Weights of a small GPT-style language model, trained from scratch on English Wikipedia.
Size: 17 layers, width 192, 3 heads of 32, vocabulary 1024, 6.81M parameters.
Training: a variant of Muon for these matrices, 310M tokens, 4728 steps.
Each number is 128 + 32 x the weight over its row's rms, rounded and kept within 0 to 255. Layers, rows and columns count from 0. Numbers have three digits each. The size before them is the row's rms in percent of the matrix's.

# up: layer 2 MLP up, 768x192, rms 0.155, rows 705-767, columns 0-63
# down: layer 2 MLP down (transposed), 768x192, rms 0.0585, rows 705-767, columns 0-63
up705 042:135096038132126147130085102101120123068133112162119070127143144101150170100138120176106075087130151156232102104101140104108131120056118137118103104156086107097119088133108111137102129125145129
down705 053:105141138104199113163071103114148100087181133175137154141145092142162112121150134123090146101055106168087114111120121069146067209146144116141173164144110121056100200109106121109113149103181168
up706 113:127156135159146130025108109105170139130128114097118101095163081112169189057114143145091176081048119119131160096066134154135147125068057152080119032151154109097139110111100150106148141176121137
down706 113:138110120118153121163117099135165165137082097141121152171058176130131177099061130131100083102078168095166165094130132168144093121135118126151173067154105115118116144089127146111099143092075178
up707 105:151104139112146195101116079053070149118140125163101123139159101133073102134137155152096196113101130118142104091108031137133076208115140051086109123158079162136113160133086142146122093098130136
down707 109:142164069144137124110147096159119157193138102150073157133198118157143130128109159169096148138077159138138131163153105164096096132153112129114094128144094092085079142149163163103125118082132162
up708 117:096204128112116116211141117157172126121119104064117158123130113163158168092074136084091126148131116137132169145074142156093128154132140123130122126151101165149220118083124170086083159161103147
down708 115:063191143166133126167127132136163151093087094131153132136127149183104176100087139124121162145154111067112162103156082126156142135134098111129156155107104151132184153131149165113121106151171154
up709 111:127077095137080141089100108130163128174106124151120084178068152149158202119218199145105123134145146190119075096097173143124101160171163087087133144075169170110110131085114064195122062179168142
down709 117:133164127205122044180162125193168130096144109119097044119089115117124136141148103163122178118081113109130046184111126145135191107161131132138103144169151178190052129161167103170106116168149078
up710 109:142132111119145165137144127151109100153183136144105080131126096129075116144035171131124143141086112081130110133122171181172153111143171091094133100122157151108144082101160141107119133127114159
down710 115:103056101122123160107127097158105158046074100080074177111095160144158163122155138076130168102154115121148115134096118109113178137131134178184156163097155156114136177100104008127176152166144084
up711 038:094140089061105109091204133147053168101138179048107152119097130096158092145122131106117064133155193146128159156125109142085099098065131157142061150176109133134157091094116130160149164097103084
down711 053:115144145136142101111152133084113120101139118094118090197129090147118146127090177097139164142127146143174109155167111151179132121128130136191119165106165147101152157124226120140089076123111144
up712 118:158133189139168187113132186045118073186079142131129119132051095161112100177165109165094105179149073121158093212081097109148138177135113173118114105113135123078091147039104181124143058180134184
down712 108:125144142139104180072192131103169090167043126160121128185074130143147115227127130141132106121168074160148138127092088131162124147120088123124174106134180124060149123137086136092164071165155178
up713 102:131076126142125203096153179077130177106152112119119119130185084148125122152088155115180149101121146066157139137100157158153090070173124137156169086123163081123143130126040106037106163123143140
down713 108:125149127179091117125159131198129120122135164153111108095129125100130162182141148123154106145097109145116175097093112179112092120151153158095133134131140169181150143109067110101172093156056110
up714 112:149167139183125103141077146076123160117088107132127117107121121120133148145081113104104173171133156161106152092176167198093108125090155102107102138069129101106094093137090161071138057134184140
down714 114:177126110108133120064069096136117121169202081151159126141149103099134184111128077133132094060140112151118123165134118163119105121102101162121140130103077108139127140169178153067132135125137088
up715 102:119136134147106087098164157196184136147129159140153145141091110088144077104086100183127156105153087124053105102162093139121145146109155166162086149145163130140114109152133159119131169176079126
down715 101:117132151172143072151151145134170144150109138185101141158098139148146124076116088109156125089104083178062076144156095120135157106063148121106065152093130135098099146165093183120113141106128111
up716 115:146166202132103110069092138079144188150105094081076160137151114115140140148153145117139084157096122117170113144107111129163119049109111087129139098150089116117143128090095126116118120141138090
down716 110:151163133136157098112152080099153141123135106181122164095152152180113133100100180132171143086141099130171059114167045166139124105122143128080160082134069126165124097115114125125184211137143142
up717 117:182106147116115171085137212140111126085172091158098113156114189182164153150147162135207142078098111056116160106073142122147136113125127147154135097135115116158187124130092149094090125137124115
down717 113:163119137198105121130127170113150156138157153099124083131106169138132143142069139123128139155115094086064097148104125149123136150166063130179101180090086115116121058117112145107164049157097173
up718 106:077169144093119184139124133142112198110045114149148084082050137151182109146180162143156147073128117125108102151177119131107088112159146082088137144154098142157101099152129152203108131149168154
down718 102:143124120176192107070061127112117169131101114166083167090123153146151097132151120071146139136109132129154111163114121147163158142121119105167164101141112147129142157144135166158102163039203166
up719 099:117150156125177117086093119095057094133116113081118142092149133138169145103146088110161147103175143115123108146157169138120135176128128107191097108152139172139035083080084107149152168118174100
down719 107:084108116152143114052174148108081164141152071138087104133171107089123110111101138105090110185195145157128080117182118186113154154089120144131115065098167092157072106100108107128116133104180104
up720 101:085125168178157155069128107136142151176122144094141170128088117096185184160142171113111161178151140106127173112110125066157207112142151141123151069135157096099089155096112168107113070105145158
down720 105:188120131138124114050170112103205120112137113205111120145149092166122142134087147144129104163166110092107182153077109128162116102142122109067132092110174131145098158136100086140183122099125146
up721 112:160160081132060126126105150156119183104108120142124152153081134170112106125090089105092134150105135093180107088158138101096147116103182058112152116131152158132143147093181093120130151106127146
down721 101:148175139172145176153139144113160164091108128175137139110057162118091138176091130157129086134055161088156129139141160113136102146112130120085160074159134159151106198135155107170115145106159115
up722 116:122161070097107134180067142155152065096091199081151119147117097123187135144189080105106119084150107155154139152219090158121151121092082142098118129111189163117165117137158139102148089094163091
down722 112:169112180181110103195116097086115151145175113119197165139121120161057097174179109096125198079141098102127119121098130095141180176105107100155121117125119199118121180160080098130091114117168170
up723 100:117099178103140159117105150093172118077121121167115164087186148121113138107101081138150110140087156129096123140124160134161153126106103148141067161134107188162112148135157159066096115172148147
down723 100:040132131107185104103159123119157148122137116158134146103169107109097179146141080168150104104142155104106173082080097130141130131118071107074150107102107150098171127135160142077137140124116107
up724 040:169142099140109097158136131096116106127135156062115107141165133097146103142097109177118175136081149100116082104109203177073123144158154094090107080134086094095178067133103127106125140140126123
down724 052:088170082133104102066133124100104163189072106117166147117160185129178120125193079116163095138152108125111141141143087095119130118143104110140093120171177111179121103144090094179153062140105103
up725 111:100122142105094098119152152065153155128182125107143091144160104105177048070076076114089151153106128100056068117109161150099136104132157134116188136119126116124094141109116133122179100071155110
down725 113:092090117129152104129196126100144156118131074161137151160106121065129119160160059104144130156134085135094144107103135149131072108135126128136157112115109095132100161193138120111152136142123121
up726 109:092153150121125144031147126125106113089143113078086126144131116153177135181114118107107159183151108091144138188129115169094137145118121049137090147093115174201102127124112112129089113130125071
down726 105:089120108144212179111127115150103117147125112147110165130134110156096144119144081114154146100104088161176181085124058131164113141153150090173185118113108167128110156209166142125131119114135086
up727 121:135106125118049107074139119052146064129130158142174080147066115136096142052042092143126118100101115123174127108084181101171128160106133105175139148167130131173058132175105040117093139137153172
down727 111:179170180127069127087146109079100072133139125183152149142141140123157077157114110135106065049110128163141124163176078117134115169105167122105133139096113158091147126161106064094040110109089118
up728 045:087093126167123093061128110099118144088097130120094120123128134099113149148115154124156131075150125145189125134145155124102111159146161130180083113135076098129123057148143145117143167136132113
down728 045:121027154084247100115129115117130142132132093137119124128104141153098110106101096121071153102140161116117151112157138142153131181107157153118172095120169100125092194118109086171157088099156137
up729 098:163108150134110152196084150173133093140072114115135090147146088132134096153106168141173177051066156168181060129101145116159094148120117080152104124094206133104140119113145158164108118126131152
down729 102:163167071192144099169144102152084169206121142152074138188106129130120089125161173134115147114062123165151112149172094141185099175122086158158170148112148079117094160133108148155171155111134062
up730 025:159142148105142146097139141137116066087153236084151070132156168147156148129084009109112101129136126139167105166114213144076098107105152115154141105118108122156129158149109154139161096106166121
down730 030:100090110123081123141139128103138158124100144197106186123197107118129119149167086100165135168069119135146147165124130116164130114100095148163191167114167201121129112155141138129100138175120128
up731 118:166093177119093131103165163087125138125075104180143074185116142059117132096124113118128180120100157045140168156098131096178127147149123131156163083163186158122153092160098133113113145109191157
down731 120:177129155135121119064109118152116101121051145168101158145123095072048139171069108144138103145096145144114167122122085124127140146089149079170161155088097146082150108125096154088145064098113143
up732 112:164116128122087143112150161144176110145135081139083155119131149152085148103141162134136121142149128095069116129125108086171141106134163094153167113137084080148158120110131106095147153080180149
down732 110:099130148118125159181133134159191154190134039124144189150200114128115155114132122159091092122193139089062135098124120163126156131147116134103112108099109135080130096083161152119141148129190066
up733 103:157114129111122140117068167113125163100122172137109178155115072118172143106108125110138107101148139122078092146139120076102113102149172086112132136116092109054141156124109065101106119126217170
down733 096:158073147168138169102097142151143110168125139148117137170138061132122149112114129108123120129120168103142152090072160112092125136180145105078118173147159159162122174117133142140147134112091105
up734 108:152159108077096132130133170089141194157119131126122132143136119150098065144078137168075154138134165144094148087155117099127119158170162127123077189081085093136089118100140147067119102112196162
down734 111:156188149140132173108161135080110152077139140113125098144092129117102164106127130102045143149132095078118162142121146116124079058129178160172132091150082146136117139145173063150167113117121162
up735 043:141106108142121170117174154141108127101058179123114151134150178068175157113119099143111134149132136174073132088099113084105043090135156138123172116114132131140127124092163172106135131108079161
down735 057:166107154170139138150108145153118148152123108078093154024145117088163086161119102118115079137164148130098129156119178056114172138147138124145144185172078109049124155148136135154113099173185166
up736 046:126144103097126134189083134142103129112157208134078147146117126112122103154118113051103159128105133112102076131147128145140142143135179101184149167100170120122094086124115188185135115147090129
down736 066:134158102126201138164144147206079114138112109119155185157157158125149140139139122142137114083109126237127142220126127089137077128113113097092147117141093107108197195085130100081187177123164115
up737 126:130070114162093132095128132197026121137126133119132100092118130137111132115172144103107163136115093177126146070139158126128093089140104117152094140145132132156093136049129115108156131099142092
down737 113:119117079075123155141137196162145089154089177174152114115080135119082108128150146168132114165104143155106125203125060060150099163150140162197082078140139105133091188139121111051151135080116115
up738 111:121162171113102032121118126138147081094182105120137108206096091114141140121143143119149180118152166168103155129174125161083110056140167104180108126163099140142115151109130157152171090136133105
down738 102:149168064128108152130127153134160076169147133183170165174085115115097115110115108059080180111125169133187158094140134104125081163131100207125126090121158081129156156098119130131180176137103126
up739 032:196122086129070118143119113097120171090082155083112129126139120129114110075144185122127113125130217112158124182088198112130133194118179094150085087106110083138108138145146152110130109200160114
down739 039:118198090131155168123115140157109082144110138110128135113152133097165110094146129119130137110127066106109159069108035136115121139125111111110151147162164160141098095131151133144158094124182121
up740 113:048134131235165146141138190129145103140113170140123072132156094110172112212104121151131140147169170171178159150056134138163149128093098130107127117146078109146119129068070092109085115151173092
down740 115:148090088089204115083136157185142071149147118176068173148112177144092095141116149124084155104132164084141100102123116185142113140111103087182145169121132086173100181092079154088182111133161130
up741 116:078147068155108173094137086098155122120174138067118158083117154193085031120157162170146111124172093136139154136079193121051115094147084168128163139119098121107130068175094098130131130124162116
down741 110:141163134106130148160218177126117099090158082180152115121142138139139064168187091141164110131123128197150168045156094113117117098135118150145130126189090116073083097130104118054140088153140141
up742 047:130141134124094114098158108126144095118190141130121079146099139105116162109122131114120121169166102140181109167128126146075147131140103174127082152154106154105139082124141137161067179158129136
down742 054:168128156154122127173152115117157125151097073156111141158148119168136105100087111220060131124073130087109169121181147154146156186089095128124133119118152165150096119090108125073102134132078102
up743 113:110074128105123100175140131067093099170121102080099119130137134163072116127091132055086098104089115089179103111179156125122113160161160163115120101098101164194179132101111077111133135123135109
down743 110:095138129086077134152187106081149103153153090152189106089156135155091136134136142131130130147117107126117165089103171168163123183161145199075056070136132147150149097107123080149139122131089126
up744 102:125033134132100127112141150126070117149145123090043190075079111111131120131159071157086128134148132105074142080143138149099106126125112139048115106089150141129085164179126160123109143178122090
down744 104:138132128150153144139202113178178139176178107079111160138102115156105137105122150170145098032146120115157158124156175141105174178136153158185108104164120099166138141124108136180202075136115096
up745 110:113061115080127067171148159148117136142153128109142120148068209112097117127127100118141124107053227182147112134161129167096104131059137083145133128078152152157112124121164173101120089108103126
down745 107:143064185115124083129122201184123135078135111118133149156088125122109176139069112098135131182154161163148112165146180132081104177100136204145095169080116116151145158165144153096089142133094124
up746 100:097045112195175181102124140141114106113141141125073095150154076146114136119118137150137143127139096151155077150120115144085176199175080067149086116160045132132152123087149110176123144133092141
down746 100:153080137078139131148114091171172071100092044100152155128141122141158156146150173177134087106116152107143146123151086133183085193177089171151148125134075106150142120158122183169172154099100126
up747 108:110135159073100144153145221130111113143113128085124061105105110085138141049108148149097105151076186114165133069216152157184164180134113176139122116125168103126153128146175095096118145123114144
down747 107:090070189140122094148153122043069089129157090150070132095143102121078136167121193137104127160138167152084145108197132108154116124158099233168184159077093122124142159086133160126151165133150146
up748 034:124127110116145123130143129179099129143150169088027090064141175149119025035118132155114135113146153126128121094128135131139100162126198175132115071152128086113101134087152098088114125140093159
down748 047:128131184108128072134123140083078173109138150124078140178098106130118157134061198143119086103118136127147131125121152112149127162139117122208229147127211076167127159167152069137139084137139118
up749 093:133118095172132097129203147145175161104009105091125164057123081109128175074127179104082102123160113094139168137051150086127151141095082175107165164167077140171148142131134149157115112133119129
down749 106:095125142157100099165187128160170130175069098160091164069108107170101184022128100078101089103165134113130161171106127133162147151156152165114197150115073175143129110169124086161138119115121125
up750 103:088060116158079084120108090104150152157099152087151070100158095077128102118144126143109104157137121191169140168147180147067134155090048127047095121128178115102124135095092112145115090134118142
down750 106:134120131162136087091106174118146185151127137162136066130156145081101123083080174131145087132105100143152174133116149135126115143086146082075163154148165125133116171104098097121150127056086110
up751 104:119115124206119176156146182106110126128155173183087087051149097082132164158061127111145162127113114104131071162130133158116129097136113123189155111147142142209135136153109173106138123183154103
down751 099:142163139204122139125144142106128125134091108159124153134143071067165139105125115110113125059153100160101131110130113145099099158104141178214102158110160160183203166140140130141170090071138091
up752 099:176134154060187153116118153099151113075134197110140094097087147119185108072131106154135132133113115135135106167121119174082128103125129137123122140175168092124143179080109190136100121153078024
down752 095:138180142091160133138086164129125159120086134132166100109101148137152112144066077139126111139115069095179102133133118163138169118108102114166175109149155107072146162133128148117130184058112072
up753 098:160149060111117109141172135170108155113152138064110172130189143191145100126150144127167116103155069117055154111146149151072109124130061141102103081113144157139116058174134121111099160115126111
down753 104:171124075142118126089073147124143128092143064176132181182195112110143134100123158072158102094142160097111146106115105160151152127166095149086121110089109138123096127115129132170129109105177070
up754 104:096163112126134143100119158123155104085154109115128167114106176073135162173128177128141185150179112142135138149180138111109088095120107144129128082118134099165143152073156149170155096071134167
down754 103:086129049148158137075168150117147101141119096098126176155141191129134154144086111086107126148143067147125121148137154074116069104141098096152177142103208127126150121069104178154228139086128130
up755 105:172124192147124111084051103141146172161126114093118152133116073093140135177080135080160147167135145120138124115168146122118185187083169079119144092104138128152112080100132108177157141126116119
down755 107:097099178106153043128097110134101163102113147125170170140122151130128117163048126106098145142164105135112150113171139100146179140139128166081185149071094133136164180166152166125205181120063146
up756 107:171116142139102139150131154128075139115145110094134143088108134136082097100164125148089151120120137159138096125132170123126183156164120135134124099153084096119092117134161133131165141156117129
down756 108:167176153139095118154170158117081120146137069130096150121099101100139145080163130160121117090116112169148076106146164091164114147118096148112132156103108156127133206203154107134189104140127195
up757 045:122115094148102211102129104113157107120056155170144150118105127143085134089049185046106165120154101166131144108080143098123135119064139140120116112133125127135158184189080117129115132117173106
down757 070:112182114133067132100104129121129088121134155124127163183164126154117133142120085113129090105110138127159085185122098119184110157176070185156150140120150153111105141183165188125151151123132135
up758 103:084149116137103149138158110127157058140159098060103077127105124154151152126137128102097168072132110152160137078206161118117091130081142093122173115133149099147089093140109094079090134096192129
down758 106:152190136117107120140140069136159125175138135092047123114140130104139191152061140183149117123138152125119128158117110184142068124143108149124116151078109180130134108106135131127204145088134129
up759 115:105120040130096141102165090103162075171171133156115135110185115134097169127188107161144151194163140100162139098110144159134088134078111082163130103071143125136116120079123117129129125131119151
down759 111:154178099109120145214130110099152073102125132111085094121154138080119153165142097126162088134156146145097154125140076102095141138155137128107135133092149170120158120144143108068155095111105121
up760 086:073098113083164170112139165119239111091097097121141125158156052130141149096117125160105119137189125113097088118121158164147069088152151176122175097110109142150149104145173130096167087146127080
down760 100:120141131179179099171165124150161097095182096146073114123090126168114118168128072169110091149142152164125123115112126144151086134154094138143152092150134135160124103178059063070165107111095097
up761 108:067152125122128110117069154112147128143095126084145172124132199148150102122165173136163144145098121189114149105169143141103097109079124137131148108223157134098121128121122120163123190083138117
down761 105:138181147115082122131121064157149124124109111185163145146130200097192167113156100166060138080105149205096136102171145146108112125148131113166179107112127099120113133117170111137091066116140098
up762 116:183091137144122148133137150082161132138130127169115134136127158052124096090087164086159175131160115138163130122178094126096115167108076111115053142059151107143100128085071075127102104093097194
down762 115:161073146159107134106101157143148163156205119160191117149149138127124130150159111149122144166117104141139113122085143159093103106121109157100203139142128156137120140195188139106148111113070106
up763 116:157121129127184105131152108095113122070108198073129164123166173126171158105127196162133155123088168120176166143113138142174158140053075155187094099092157121153135150129106158077131104132113112
down763 113:134125110137154101142146160132135184158115148152128172193106068120148131131144130142097101100154113114067109105122122147114148138114144109103163089140128133171133160160115136098118118165126108
up764 106:142172181143114181066154118159089132159126144118124131071104123098091132084141101115108156104126112183113137112124110174082156150183098115095188057155207167107136151086169143164137089128083142
down764 111:123143138168159091120161126108114148130104178086127087096116113143126068137076153131063130090169131197155087069088145093097133181181128171148172142152144094122078099151117107103138097171122104
up765 118:088163086182131183115113141163142116109103155110144065094133096082067181076088115144113125126181134108123070142152067136146134169123142116130130113164133115090114125138085125167106205139122175
down765 112:131133151176116137140155123130120081152119197128143148126149143115139152123200127123100130140143116098162154110186079157194113202183153101134138123114085139174136176083131102156120185079065127
up766 114:170086097148133186157159115126108062052087141134102093148120119135082150074142141133141147150144116103125192091152165127123130159129135123103137101152123151105176139127181115159116138107103188
down766 113:140124103171152153127138171085132123165126085101125126097103135167094150111146158128120151153113123149071181067117079135134177140147188079089079059100153169098128127104168127114176104084103116
up767 116:073134146113192140137138148140058138156132087100112127122087098107126130147177123064080090118121137177134156125054097130128136176166148145123131098197169059107181115054143103141035164152189158
down767 117:182161140114152140138082136096163127132115072155179135139090124058114175133049111157133094122105130156118078151124196155128152098155135127130173148121115099160135110182147033154161124135118150